Weights of a small GPT-style language model, trained from scratch on English Wikipedia.
Size: 9 layers, 2 heads of 64, MLP 320 SwiGLU, vocabulary 8192, 3.8M parameters.
Architecture: RMSNorm after each block, rotary positions, no biases in attention or MLP, untied embeddings, normalized queries and keys.
Training: a variant of SOAP for these matrices, 110M tokens, 3354 steps.
Each number is 128 + 32 x the weight over its row's rms, rounded and kept within 0 to 255. Layers, rows and columns count from 0. Numbers have three digits each. The size before them is the row's rms in percent of the matrix's.

# layer 4 attention query, 128x128, rms 0.275, rows 0-54, columns 0-127
076:189138132110103130161067129110103166125139147205103144127174091133156182060148162182144171148155113155137168145144106159125202165118133110088068130105197183162144099112111130052136130126091119160156166146094122131169098106112157164086175187175145087103138101102162149119141173174090130116158106083103146179150125116148105140155126122112120132104127145109107136095104068136177163083073
074:148156160133138162108129140149107144106119176119086124171142148092116104191148174139103168166158134179156134182147141124145092135142156133209203142155150149120091110164160130145070103140112111082124110123106106130147100163146150120034128112073149132150087163140133132177121152133091098215094110153133104085127162153204162094137196120184137154086167109101159097116114168147147087078160
094:101141136147152145068128176149108165173132128072092183092080162058136111147130127143106128166080102140152083124166128135119097082198109101177137100106133082124142131099155073152181030141189183096067097135100133101119136111123147148158107124100120115115147131104105121072124058105178102134107144152114120067120138169097112114123146132101149104131141125138078144142101172054129089145189
076:098180160107103102145079151123127117136166163100132140146117174131145093161103099124097210129167117135126152120139151127145094096119113142184179113135138128169121150127196126124082130134115100112105150154090157058162129180158124116104137124109109169137090206135115094205134163066105116159150128195155173102077130136184211129086197149162109164113142095085135106170113166164115114155169
082:112107184098112073079141094126085123113154112109124132122156103124111120074128195144115141113131136131104125133076140074126174116162163110115048165079106157112098109136140093115110088160156113106085165086122125164121179104095140202185111119165139130064130085118119157115183122085102127073183102145157156126182148159138094065103081159122103120145124128176044123170083123067106126139107
070:116138156151144109099120118125123125159109173132188134179075133138143092139134134140121093142110132129133105063185172092146084136103168148143149089101128081137159130115107138192094097112146177088132109109159126120077144087098164093193185132093041083163139147126140101190113148151162146173097173097108131143074057213104118130162093125139115078109156119154181152143096183129166141161106
074:147112170192107132096180068163175130170144146182161131159122073130123104093086135095122100152145118134063155098134102118129117078068135111090118098153143125110103109127124180088115159100083160120166095110164147136163197172069168118138138078197086085135123082120096091128118127114134152095144149099159086206134057119148107091156118125100108081089170144174159152129170108162137161138118
071:116158118144160132125142155125098125116097145106170102197125151156120103182126140097105109152120096123115174123126094160133099093106153125131198120194147159170110122138166216126121102141181117104125132111144133077119129212136100169070077113114169156135126218104134130098126112058093079145124150166130147126108112150100165154108207107124229147131156106131111133140134113206088128099119
082:150169117134138140107124098118097211126175135173126150082130163124106086128172176154107116126143169106116183165124110153144120178091153142128041130139103163102115115099129066131145114097142087186127132177127104218162127053142158124130151133124087149122152127121120155112173136184145133110121130069141098177080090136078148119204071148163096073118089135127116165111086105074098151131148
086:089081149149124141127173055137214097090195108177114122124109089197159136104102143115115089106150090161185163144144067148094150142149108153104095135170115143120146088115128082107121120123101100161149093134086170137184078111181123117109162121126128119133049096138138134135146143116130135086174090109183096152114169063144121085073137093108070138149138126064109164151160130103101087162141
114:087076095137129032126149089109124138108055141141118096169101114194091126112090177121120088106145127196133104102126166103141144108149097096082147097112139125127143084119080108135123137102166173128173140137157101102102139180185141147090197119128136077152096080125134143082124126157132184207174099118166162123102148136142096113164166137074099139155154161187073138152173124119154153090103
074:161091146123142145107121151102078145176064125138081152134125165185175087182122110131205045145124102153102110120113148104084123130138149142141152116075062134140089084118186100167082119100094149189130144157130063125130178109109160132107123136148131121147119147125046088181128092130103096188100095117099134098178183097111108133151132135147123116198090161161079114142113134100117173099144
078:164110184106082075086069092147136180131119126105110178129119099122134125124115174155113104104149150098205108143121176144127108108124126171133134161107103092132114129087082113123152086120125103166071098152152135158146138179069128133215162145069074127080126142087164175102140127209145149104113161166082118118120096164151099052136064090154114135102149116151122144136151153054140121172125
085:097165163159115101061139119161115080122137134112156146185108142123092104114098076142185041098127101110123061080133109102134181130073105159137181117100108149090165119134101140164123095172061191166152127123111075127074119134146116122124165132162162128147121098117120157125101070085135084162098136116174098137160118114120129200148105110174126060136164131139163134153135170164097149053160
101:184177089083133148154121178103134140096059154155092146161131165115093108126086167108130112113145099125179158137209125130175093126159103121124096151102115112086143125093154185105202142092144162112138158090129114122134134095178077132095136113151141093152170099103075071068189068090067115074101119171125149095145163160136156111182101106085126120142107117164115176142131073108111094146134
098:159104074112136118113118098150115110180110079129075110151096143100100138085153105121095110087126113146163077129112164069059105148167107110152161141043057112157119113141120087168097159109155125143130092063121103122115129144061176115138142151135166101193162102138179106174134087140101123244165124131152191114096139089132101156158131107166111102147130167120095119139123170136144160142165
063:118148190097145135142181129096129134104141094134097109155142057161183104109101142094074176204088102163101169125106147177132128106154131120120107134197169116151137109124146200106179162126149098164095095146112138153193120143132083165161082128117107140121175093106119186064151118172100131084152180123071121094113115103102133116143141133189139129145120084134088139142119093163181112049095
109:184141118163132155099091093144127115080120094098185106141159163104092122164107141045182138097111104102143102162126144166129090165110182116152115114128114138154149195135156126181150132158138072088078154112112077111099098107123132090205098187156090129139116137076151134104137166153190148124167182068113069142129126184103107157113121130156180090113102152114092128153103103196180134151120
127:083126150138134138132151141180147121161153142085106049118085127126185184073065120162160069126133151147128114072086139145106140095164108113155153109157122123131150155119081082143125123165149104113101145113118177172154177124165141103164131129130134125135096180084214101128017159133139142091102096174172138092147130120115123118096155157169172144114136077082113096135165126144059077114151
099:152149150126089168086103137179145124170156088086122161103127215082170147151090145104164124092156136108150168159130109136094101153100109155129109177114092087122116161114132110100181126083123111060081164124085101106198145107107138098182098170168135116150127174068090090095155118145121136083111139109057125144138133133079158085091093105092164114098136117105170111139048149181157107090154
127:101132165116173186120138176181195116138150102093079160189146108112134097136174107149187076068123150149121085095095089113155136075113124125107084151150180133081087165114148163060128103146145161115109124145101146117144138080189135090156063117159166162144106129099171135135168136068085049060101154160117154109132122152170134117109127160158131149129165137115107092079083132138159132140109
102:184125124157081163075090130130170141155129110061080160119123151097154158168170114140144171139112090109141190144139087117124117176140109112145095154088198124072109134160136141152165141097135123054135163125142134078143138162087152058159112124105140102163171096090194145084125118142082142198137135087129144157074135111086127078134177095113053137143116160093160160133105111139186113170147
111:140114132107118117142119136150110177181097099155110174140096095100142132090086125156068074146172173122062119138119144100089125104135086167105164199109096134149089103128114139105110103138153136050130161190142138145167118182107119112093133119171169123118095165181059094138149102070134134068124163097147166150136122145154142080083107162145171197141181150086129124138115162081118089088064
103:147104151100127130131111149113107079092170133148168101121146123138140112121124118123172103168172132153113096134074127114176175087099172129141070100111084132100109122147156150121098139238114125122214068134160163070139135087165123102178085096150129184167120136076141136154074133102119172165099097195144154108108059161136150082139097110101085185142115082156133139073151084138128129151121
116:102109167199209126144203067102154209097156115114124154185140098139102130120122145141095202168150151101098152147139104137130065160122159150109175175173052136123102101100185138157152172159151102162187116162133139156124108126099137142142144164111129116191113118100125108113153151067144160147183155096110120067182099113135165115081128123121166153123105088109111143141131144154083136152112
079:158142106072105160097090196091129166117062140149066148148121091092152079125121126133121064111167158143130099128138096149189141081085172174127118072107152108069022147120132145144094159128097151088193158140149091121126146099117073142115079108106126122112149141105074121121147099164143115110113108153126121156083125177102118064095059125150127139085171169141171117079120145108141107128125
093:144152069088124122102137192074161108091109130131113148149189146085126103124137128136190126094102107124152159131157075088161121181164118146149106161142148138098100127193124149124145120132086139157166131101160156068070155089104132103097134042132152152129172039135151133119127137112067097130121093152128139107125122112085112174172094164120057125075175140126138113082158064138176114195129
101:159088124130147080181110130145114109120096149149065139126149186119122139116130149116154063137151087096127112122139163039116146074172072130097108159090131068112150118099085113124147118111161152102140150107159173082163112210161127116094180060127158129110095105155091104082187115120093099073132183114158122150093143073132131068116153101130092177177125157152126135112142085091079140139172
155:114120112086175136119139104135118144140100113080109060167139114140082141125198174085127148081145139164126124098112119108155130160152136085148114094089148128155164176137142146111103113104153105119112174074063134135122081073083081104149091151098179139090100079080132189135098080182117030102079107123131178138139169129148145208161129142121100144142139156106099053140082145120108154147109
092:165132145151070117110082140108121124143154081069136065129140128109107095121111044135141102166110153117105139188145130088089124206033170163076155135119163125136076106155092096073096106133066127118161086158148130161136137141109139166119149104120134118143112178148160146150130125101110112169134056104166208120126176121131166130172088090106112103138168181114130131091166170148097097158145
136:121135107059109052155092193087100141147106183170140112097112187038194153114123149171165069184132138084164167108175131103161137121119068113120121109113084129117160095131099083130129125159157149079150171139155192107120125088203115106146121115075118098122110166132122074112109123152137144103066102169153180086122141130094129121111136150137139148161113082120129128161113087109079128148139
138:118133137129075111081113179140175149199164103140111136085110141058134121117163128091125084061140123130115071163148174141063093176131110160135132174139137126113106154138115111097137072114096106100069080132062097095192089123151167107119117092168174078115144169132203109126135115152105171166097132144136169136128139141129117216111133162156117070167139133130149095117079123102098184117141
078:124077056131142129154095112101152099164092129156144120096102128161087126102123018142145063127116137097102129124104153125115227133114135139137131113187128128163079150109081160134164143100144165113173136097121095190105141092141135116203117153172118128064188121126124149097106129166150110110128132073139161205140099088111087146151130128131125098171066188148136187136115125168156138108118
068:149066075137078124176098127121140146160149126162134098117153143124108118120136133176158112087108093196113229160071118153124176153136150126110128114164175093197122105096087135083134176092146095165130137123121089171136091079107126155106142172214144151060142155166145147103144166140136139129206087144113158162088178098134132165131140140108102091137115183099102115103119107117182163117103
068:167155206101164130168121123122095133183131182126133112121152114085189119088145160110187127087122073148144127114171102113130143112126144098108129096061177155139205103100115120159115108100155167101124094172157141114161123152129148175073104069164125131158076140155097122147146094145144197186149134116126102105117159125121111140127137173079174150106191162079105111162148093032090130115104
081:122147071097111121150156130148060152125166151171068191093142131072144197090126151152141208120127121125174146079141084176138148137144102141121083180141120133137158108138116109059180120127128086155074185105087109118145130131068086152152118164166112086103144105118130141096147095144175116063121156136132083125116125095100097187061105123101155168118087116084094160179117121123132183136135
093:087091115070138077132088116121175183149103068075027168148141162060102171135157126132181104129129148135090117101227160078130093069148102154144140160064153081097137160125156102132113131124143155135133141130094117063111110125136095119131146122133132121152129131103108132102144112096110127158154140115115138056079160128164107121140183113147147095131149195119094133084079148073104120150085
058:127131206142125107140144166129127139131134136079137150158081115146157112135144127156135161136136070139125117126130169048151092082076132132141146040083152124130127181173119188129115120139180107128085076115122137091172070137114154127116098084155126181126112158096097073226151156094169144128147138180100159095080121148171134098068173119089162113119176135126164129129115139135180106150187
075:083139144115142098117105172068133102130143194154102138094130103144171132105132114101149173169078112133068129153084145136116109162044133150174197120120175094138152132227191160142103182109121151133085085114099108117159091135132187109117094115073149148147120069127141110111120149145144151186118147121106201071138101106156110150158129138142119119133113098117198135149108154146130104071189
079:160132138102089112195135113159130070082182108126116168113195059086111176113085133161123163152167108186121154143103099106125155153130112138096098125140162155135105074132127142076117189161066052165126087122164160119131136156080144164107136148154096118101160178129161150156088155123115132137172163171100064171105104109115111124048112111059141144100130124095106141126192101139122140161107
066:116084148171164121115158099118170128130168145196159130153096085179118141117133108073118096126098138107083155141102159170075138118095150099097144139125104140102080127175083116151131123162121180105119037128142140170084094081152121123172181147057068144159126070092133176068108100139131183068146136088184110138180146132089118118071097141127149097121108173129120106148143101171107102160091
079:094098168163148115147177103140163200148142134092136180102056103135142174096119132158157197083097157109173147079116107209129089140170124058121131152178111090152173137165088123073163099141180110138096107099120135156146102086120141086175107187106094140064149086135138114090106121139121156070120172158111139094128091065134161127083161108123133155155108108090146103123109131146107134169115
085:170120102141130158158124163121103134128099160098108142163074129162144102139120059082151101150090137082133150134147128112128155139135069177123146157097105135148188135077146203114120165117123199174134108121105134091178122108187163087131113183095105114159096119131127058143134115078200143077106192082079102113117152143146092098151170095197112132095095134112162091071141179158128124124171
070:177106080148157128150072154119137206154111131099181111086095103132156127162112151141143140181108094133120143131112113188100171102180089124104115138149115112161156091102210202142146102115202153167142114173153138121144149178127125126063121144073114175150110132123098091143131121157115082083063155133118113179082151078100164116145189111089102097161077151108141132151068118158118099156123
104:089135052105154105057157198147128172159097142131131139183104175088171128106196130181095120107129098120168067107174069091111113184180122151108097109115099110039124135134110091131143103132143145089132132083089150130124129114129184088156124096112156071119077126073128121144150093084157110157093116140105155051131140116076098099087081108108100134134119083162112119112137118129090120123130
094:155152170152142091200083093145179145150131158116156130085168159128165105110123188091150200127174112124101178171084090192144080115095087188166105126145177132125111114127138171152092098100103107091106110116167128094209080113140145138109118106102109142115109171115150049128181182149132161088130172149116145134135115152117123098133110145055122128098083092136127127095146105124090063154149
085:067122151119132148154163105115111094087142095091135099144183130138102091181179043134167133130139097105086120154090161110111119176134034154179157115149163171123104136118105069124089125077059104105151136182133132136157123209077139129103166095122133138120170168174104161149151169134120097184092110143097132111123104083123122157140187131103118104145127080105120137170149139048133134094111
087:137147139155109190113102086170175105148172117130157155143084098139081196080142122115159073064090180088113105089133158127099149117154173166067164117133068077113088133121106164084136168158155114135198127120135150096073092142166149109171147150141141180197097163107143133130100133115155140133104069141149109113152130145055141114116124071120118077174134120131124193100141156144122070130146
060:114123150132151130109156121116129078101168118162107136139172090126080118113099105048114075131089126151189108151092167108120119160140110113128035130060094130086069127138112065076122177194128136163133126094109110146114124091112115104156168161146144133128171095115133195129077084100158102116140141113142046135114173134124100126140050110167099122131154109170063108146156103085161167144088
098:115117079083157152106128145142139175089067176114126144188065096175075088175180173076083154125156157165118125145151108107135115089136145081116119150102135122126136144096140120130110130100121112186124118145115100119068144152103137153118136063111117142106177101174076170109112132145090157191127102167075100126123169153165112144103135127080097112108163155204126126095068145109152213136188
096:152088159160110207101133130164131116113155113111063130107139135132116149099103102092088144191132109128144149179137108165139144124112148088196193165137152113172142163141125161143152097146150137077113133118079154103162172170100083107129137124093148132150127139082125176157100066177118155169112096125176125087068156079180197159117094118212139131133129174092158105093136162119056144155157
132:133139155146102180068125177160155094124155088112075109122097185193092139156110162089101130107152144125160176135152148131067068093186150101171186146176183135143120089167126116139118134121096124079115145134143137134118173150113160050119172146154141093181144178147128165154095175177079199124152087136138108169142119167163153111151111138155092126121158135113145104129077160098098169117186
097:154227065121113137096115165119114117166072111119097170178122083086124154119055194111090142115168122202134134101163148121119101142209124134173215137116140122123071095138114096102138100181116159171148107089133123110082125146119184143072174119106124121090165131114182120126093151179134161135144152152122132150117094161113096124111078124148160113089178115138142102181116121128145104148153
103:081104130109132111154108139107147110137171129114101120107106087147139130140166175138113094097068097152117092131052148185117130104129103141109057110170147149127106114117131148128100140122118100195070021098155125089140173103196170173095138084145125090059137135159132100203132178096105152111161172165103119109153127149178082126130171148124102097176126138157170126077113085103158156149103
095:093124119036045162132137170142124193147143149080104196065126137095134188076116119122115181150102155137097138082111089150141139139105121146137079184096128140101106098157131115166175149134226167120105172129079147098179170114157096105147109144099127090164167131116089155090105092098161150125104104131160126066078124123124104115095101130126116151099117125116188154091103147122099087134144
# layer 4 attention key, 128x128, rms 0.306, rows 0-53, columns 0-127
060:105102094153133157088183128138126187146127168072149180140120097099153106112175161175109102096132195170158163157130102114137106032152101149102073106115080131142076148165086112159154119194140074139071129203142150147113123143120154118141114114107131094130137139164164140230105078141148110142120194143161115132115133137079134097121140127105181155137104136101161144103087114086138117088172
057:165154173073127173159164141080152136128132069130149084170115179103123106107125134069078128103122067125127138093141151155054145161165141121135128126116105115116135099132151102147165140104063083095125141070184108113137087123091136105146114159155140097109209133086142129095132146084114154097119147192174144060164145116107140101103075130109142193117132191138103153177123112100125165191058
062:064159117139127113104192127129088065109125108160071155158125140154113125183078131111146128138157192092078106121160140118134147130192078106152096172193102132092117121165142101140119124196117130148169199122160134132149106181076106103171099132104161175146099129155108111121143098043122112100114104106099122120147178123086163097153111171154087171085145073173118104120141172171133106182146
063:180077127150136175133192158130130203160072124155113090162213100150146097153121165168133088087156114141139157141159128099066143101116121157065089141185095130111107156102103116111117164166173104145164150189180128111171112137137101154090123143136130085119107063156112160070113101137113164122120088170111108072160161098131112114150040129136094147117114215153126109126125114124133103137111
065:129133149155129151130148109066124171151076175060138117153143159114148088118167129080090157124151132117142121137140153154100099112149162108183173116147103125119108130157148140151110152082125158076129125034108113135119123170156174099093122110149155158132100138149102051159161107115172069195081136091150122139115114150072171142127133210081089118066155105135119134082122117101093227100145
061:157138170146134135125187088164153038084157127140147132171137133088113141128066135089159101193133160117136083135157139144137143175198163085133190152080102072153116096158128076136114131088076088108120144062091077161109124106133151145132133077107166137130133142126172118174161103175169071173143133136159096122126124151149152128136148128150114188116206138119105131152191155143083164127164
062:146149113075163106148131064074132095083123071119141105145143152142141159147131105082123107137096101100115168141087174149138126114146181119139137135092180129149076099086178126173143126145131145054102167117163150172160165127136209134111129151155110150133164178139134170152145203142105125095164146117142173094058147118106180141166128109128202139130208122184101137161091144096146170151077
059:150140086160119130167100060129162183142122142112145150098174100153141090152124128215105099090135171160135180203138099075055143113068083101134110097129116156145139145110125150080121160135115138192186060229128109089163156098151108151086170110121121111185111155168131149124163137131179107141110133156112113152148093146173107165130116107145135110113076163125152106136094130144079118098108
075:133152148144094080085121097133167177145185130145121118231144156153139123077142150084146120150169150105164148077090109167069096111093105168151153124090086188102140105120139142152134142119123127080105147100136141185118179150150136161115097100094110139136105158195146102135174090104124105157124143164096090108096156155139194165120104113107080130110106079171109040116164145090161092104191
069:173069127124088131155157141186106114126138119191122111110074090101118136098145173170202110131128164177137139110104157088155154119147166150130117177121133178105094123117130154096128094144087132217105134119145155106116111118115145084170121092095108133096149088124130079080120136060082095145190068131103083132199103157099134123102122139117153160157086129051146155102153160151092049138106
084:170152119094079124114136095204165123107141140171096112150137176105165147075068169095108102145160103169138129077135123142113090160102162112121133115194164128099164109122119137098144094035082099087174111093134140123154121128148136091096098138077120124145150121075102096147093086133191150122134089161131057081122130194148153140123101103101106096148076140055114083150136151131129058096150
058:103115074145146114124137162131121141131161160098138146108114081097156178110132170161135099157132121183153104188088100077074094083091105146131133106122104114154142175143146119107168166112144179225137079211089124172094128091206134109143102128101116135124138114118096142147101134157145126127172084113093168227167107160151119119111120149133168139129073104148142131113187171074183108112149
054:140122159124142159152167096094105161122139136160083090125168160117170141184110150150141099122098186092131139138144227118205161098190085147126118105162142101109107099123166136148132123149151044151111122144127104223176045085159160093131105100097135100121102168152151134154168143131135086105140078085051134095092127113127123122081133149183091163107134132109145074144112134137130108108144
066:145141156105103148147066087117168171136147182144156101160127126107062108092094118111113119068122099091101147153078098131118091068084123099148131168167081123130140156151121140179145130088147114138134165095122118099057135133163151136131133089076158102134087081159147149084133156142160176095118102115107101130136154119208144091143102099142087097070150159104200108107094172088098127205197
069:171150111092134153094110098129141105129160146109055148063157140064132115160113123193123075165129140132149167137100130082170127112172121139126132095061193139151155084131144075145182125160171172109104123195138152089153186144092089161115149115156187116115103097101132122139102125194121101077144157129073169144176121115149167118136082132070126159098104122122058118124082103122182149100092
066:083118132146168173149135195158101168126131146143160153197040136092119169157178098099101096128096028154131065189116125148129104099114107112109171186146121079088142183129144106156136126119110127116131173117115111111154120148124128080170105141136078101086138100114113113185059129123162170109126072154127118082113153135162130131188143141104108137109154169173163130182126185127107096107138
089:072143173148119160104175153118131057131152034123141103220149130123122126150081167119101126194167100096077116093184158101158184125122163194144099151116120087163072104114139089171157154097124086105087122119097085143175136134136123101109098119135068163132183158119086103145140139094140111090136126116151064101105186078131148122173145150132135143158153097125108124111106094112158169118100
079:116122130154095110149215150127140129112143154131144142144106153061106091106164102102109169126148102162170068115137102180130107124116156067172157126194186140095156136138080127165154141150153056113191109102162119091136115060118166165139171135169129112140153091103124076087169125147198177098156182141157101201123134120117140157127160147065181146121082161151109158138129105152133127174129
096:149120106096114089045133134154147140136063094128104091129095183100113100110040091140154086156175095114127136050167124107108113126214101155109178121104138153122178102157068180117110116132126132147135153095133152156137100156155105140144108092163172138075076139140188090115154097139110120097097129197122129096150118121151120093135092083149091089127121146136078075138087094091196130119133
077:207141129125091114149111100180133121173158130126075153164160196136161179130107164125109102143129130166164137147068109128084123099113167203134103133078142075092119142148174099160122121085104167099132104151096090094104107094164158119098106137162099153088129178108133168110090185146130155132119163065087089064139157183092164132134106114122135142097120097138197135157156115075162141052118
080:133165092118162136148130145122155112095190178123187140136086077119104116184131128096130117150121087160112131150135130186096126179176106083164159094151117168122102171154095077121166120071129061108130144131098118136115174137151153172156090097112159139172161169071181137167127122110109133173187130131109154192127051102137198122123115076118176189138132085128094118115155150126096197149128
093:114077172120095138084118124081166153163171117071152161140136177141094140154110115054099077137134094064129156104078121133116160121183171134200114112112106085132083144145132178133147124113126109094088094144098152153159180129195119181134120115095128134176112168107190121116117165077063107107087121146121154152109172113121093109118038099188136114125163162121144083116089163154123152096132
085:131089103088152132103159156112104142176166161086121162094142054092126073123169123138157134107133139146193077096128113181085111148133157104101114106160126125105152115132120205176202109104192152123125169203137165138104181140122105197116120104137143090179087068079139131129117132133178133111124143135117109150149121098077176079127137111107170144117110100128103103145073139111172143138039
084:150100156151087140151109084147100113150215115145099163148122119105133135116154191106204165154133167122144126087116073116116120132075175130172144132083099116139078112161167150078196122108133128084146125141152110144137081131098088108138159093110101118183084172189090138138080115126161092110188117130171062139115175149160177130172162107139187090128123061124124102109159105134137060119108
086:116125201107083168180151150143122190064168115103138149126163069096115107122163123100077144141133136085100118189075134168140122151162111077106181076055106170143150138135140106083139131103103091129109154151099144150150097098096097147106109116093216079107194114171157104114141054129129094164128132082152166148148120111118139164131052110147127088107123136123145136138128134194126160171136
079:061137208120158121119152132121167155080116105098197164139111096148089111145138049071161161147092146108124046199095133125168084139112127178150137136057108154179133133200091120154143148143135075096143103090127124173154103122145160123175157134112138090094159151158132106145163140107150109166137121138175155143120104116192145163132105132138117106150175122119181121165112078155130065122165
079:140116140110186117133122144196080126089123123099110130167138124137142091141138151143065077081130114126076139133152181130130112180121114114036112121128117128151122150139120174098112111119095105127122152171143172113176143164171156107097024141146134134168197047110140155156118123103173103091106120146127169089129090122113105145142037114118147142120072057109072099163131186144121087130143
078:093136144159101138168145126089078073122096119154140108174169169137166136147149163064078162064146202107124132144186164151094156117142117152123177156129137150102122150127182137162084142171164188101138113158110165147095121124109185125106085126143152145132140154173097068150177130175137141129084175080125142145091094152094081065096131135058099110141153133139138177097047150090112121139142
082:122122156128071120167081152143138149085123167126083205154135096108183161135134089094083149134171167108124131109157098143154146158142094110060158086049148153138145053076123161154124149160116136130077156127115103154188097103079139104107092128152175102118108116157176050095126135164149101179082155132099155120111117196100198121103118134131114087128183120131141103133067130125155149168137
074:167143137090097138151120131100158100071123159112096074112202170089122117108159156106136136160105174163156125143108186134117126162148151158162197109097183176165144124114140145154142144110160133075088146163126144162164166110129136123117087120149173136145167127075116050127186153184148118185106152146117127151153091108123197086164098106039121136114218146136140144141108098151150131174096
078:120089159126095115171152193135097174103066078128175145157083096092091158108178148202111165110079147121143102169108131137162089145137155179179135155114079124103108146112108048119133079125153093184139117087121089192186099116176182141142144157087101117119157166087117152109146091133106153179088167089129143143135127184101164176120140144171096091106131139115148161113124119173122119108161
103:044098114106078135164163141137130155144119182112174181108104116176132189146140074081121134056151173073103099121128145140146190136130099112141115102096128180177173087107146146123122154157075132095094141150147151116146141149036129073139053125131135123103193105085111100158110176173098086096108145131096105119081105138113119109132091082205154122137129172131121100097117164143129137129124
058:190111165106124128178066154118152178148120122120168125063163130105131147083184173191142129129143151170193184142134135161117132201088188133080107155103097135122148124155078159092118116117161081109150113147113093154157138082137137156053158090133158108122120129141105158183117106132146129128089087142144126183112094165221062141096151117137120127136116134095106152083110087087129149113077
057:183105091180121155143105147191104135139150173129143161100169063119145173085129179182106169164134163126170138176154125071113178137123197111154133078140157138115145094169141109159148085164150149148155075190113126123065117101067121123147161123114188096119121174104155113178149129201168074142125143124131108152178121107128129136167110073147177114160146146129173129112172065129113115131114
062:117167090117157160148120106101125083185089128179062191168087168065152118126104189111108091162146137149164178117162156116091135107170105147123175170111105106111091127146122103141107158176124067161113132150147054112115135146133158118161166086133128129133135166162126127136043104083117146116115142133147125088079191146126167125083168129079139163074099185121153116121084121041112144112137
057:177155082123159119149065151076163149182120120117084172161111112132173118146155108158116148165179132174150179150175132073109101135142073140088148115128162153085167140134157122088116118163122117167131054222093107144149125094162087131106171087160144116112110137156137092167080110151103136139111109129164121141129131126168184166146187167133144094078122128116143141101118057040118111083108
064:117125157066088121100154143133151100155138121187070120126110143130107100139104147056155079160150104149082124133129136117125145126211075141086104152123128119135154120130141088119104103198177043107118110091127120197145141166107152150130116092176154082076155153090104147147151133093119157133190128099129126154137155131172098097103126176138115172156135070209084117072118089065125123146072
062:161100111156155139153142123209103142114155190193092082132135130105143181118123160093125121076163127143132146109154135141093131173135112078131118058114116163093128161114110129145121130163111083134158091155180153143073099122111131172148099120144138149145110077150122082163083111126133143201151224126126174148118077097081104149126097108118142157085091234073180140120145171127123092121147
082:134151153142083118126059146140158131185094170109143176073114107148175173124140121146122110192119157205149101211090091185125115164150147140110134131106036112129147130149103116117161105103133119155088090076108129106120189121140150109087154088112122072083158129082166137134129109119196079167125163105118136140137110210139098138133146145075107169171104132079160168135144111161135151104102
058:108121090128146116084111154103128155126104134125183151124101167151150097147164140119122108136079113164080067075141112177088087123148129132100124135118150124083183120139079141148117112114100121094122165104107143083097189163142162154150098116174116070091153098059146116128158148226135165111148140126062221095153086155137134115113098183050201111111165130099123161093101121150135151164123
061:104159090152159135142134159124082153167100112106155155165119104109123092176138101123106101162149113120072159142126177128186151113129142119128154087129115105129012162137087102147152084091108075114055170106132091079086129125156124145129130087111081161117124125139160135095129127109136109189124108123151084057064149160098143098127163144194156220200154123149105138098141125096128174160114
069:139179162110133166150124152145186101108089088183169137170126115089141145121133170107058141119131160187183145135171113099152114122176175123153095096166123100127128111141148130101119056147113073125117111130161109129118154086122168118155151106091120186112128153121134083111110136088097100117122141087160115108081142159057158242094127150126121209111108152098171151167109151156111076126068
070:173100135179165116139080101148126167156127135104177143160111153097134134181146149172109102148141164077120161123074172174134077129123096116089121120109089149085129179143160161105166149090117126117119133068083080085112129141135110130117127123139154169167116136134156062161193135135202149114136147201113104099105121195126162065170126146082125089067147102151115113081130128096148087164211
065:129086091121140112138120095168137146131135211127175155095111122131090171056128126138156085079128171140112114133132098148146111123140096159111098152136128105131159139101102127127093121181078113194126201206139117094112112158073184077184153175140192126157096091124129116131177155161124142072115114144149110147188127149123119141086154105149136152066080199096174103176118163102113116179137
059:120121056132152147142100099153167104128154152130093158104072153140137146161150138140192126137101106116139241137190178147134104071112105095155181120212122159087129187122072104157148150147133151130119119071135175133128106114187145153084087095158133115089077108088151089070096078098120149105125105092144136163165084129150126151139093086118128116094177172117153145124144104155113129083094
077:129124138087203112157122105119139115136090088095154105113164194117095125125128182079108131113096134125093174131048185151185116124129096137115071146169166078155130080141160128125117141090120086124136157133205103142109139122143174169123089128117118165071108140115157165098128202160120177074126141085170126116051125130105130105086141150119141195129164122100122191106093120082134108184100
076:107091069106124180138068170137099117049133147135137156132125138123134088192127139122092181185151131166128127112122171173144145156109090196071159182177097144103121126113113180121161116109144090148053156034098154153111148123148139158132119110094112062155141116092148137151126101116176089154195150118132159134116105156177132160099135088101115089188068089132143132160155121151141098127115
073:113111117123161171103124157106099165082064106096139127150128107135145058121120117186074102089087117091129115156150190108095128111076109140105111117141092049128102101140147207165062198122130157129115171136136122104178111101127138117100090139212126150143143133139089135067145171107190119119090117134148126075117106095141163126144155105128130103074145089146136098201089181170117148161097
056:098131179188204102142142106115135121141133063091108122137176159155168099085155101119117105138086112057154094062174214117157167109146133144130119068106173112114089106119103130111143149084161160130170140121148099137082136173106103130095122103155084161156118125131133092129121159111124091181092076161139154135118150124145111131188105160180096098139088148106158060130054155097189143114155
073:123118131136156135121112148144078206187094132133100122160154106122108097120159117186160129122093141108139166108115145140112058068061115119116114127164133139116124098155159115126190156050144119134180182100133138134141067181171136156126147117136134079131170120098078138135132101105103172129049111147126147104092184133165171132126152135092095121087067149193156158149038160105138178147161
096:157175135188094153173128127144139081138177105156114149102140101124170112162148176128106092143147099203141119143090158142082155126179151135179096120091114127103097145123138152108156127133074141197105095126102118090090228109145120161123102086154080143100074083145155159141132086075103136115155163124116116147150097140121158142124133170113124212103135160068194176105133147178136153149060
081:150163166149072106089181122138133111096170117109218076112076122085103115098123144132143096127106167079100167152130153121148119147126094070162175104115180187124153133169179078107110099059107104108173135150098123158089060162128131102149116089109182150134105209115130112197129085144176120142127149128125138174133073163119104122118111136125144124095078097141088180107143136119084143106173
081:175198158160193130159092159150135071149120087153118131152127083133170099138108161101139127160161067156114124132185124115159143136190126116179135110066201108134098072150138134136093151179112169134164083130123085103122118132140163105162124167162107126128071077128141089131074179124081162116142081128077122107143145110126152128116179170133161171078152189137168130127084189137118108164087
081:117131096161099116161160174141160074133126118099126145168153156121117179079167154093157086142157092178127080124069078177153124126135185162165069153119110138122125168144151143111148166148136163085045095105104102129212169146146167186120192130138105122135089081122165117159164143114150111129135108172159092167145167156065100145133115158098108084112118137142154145207138098146106163133080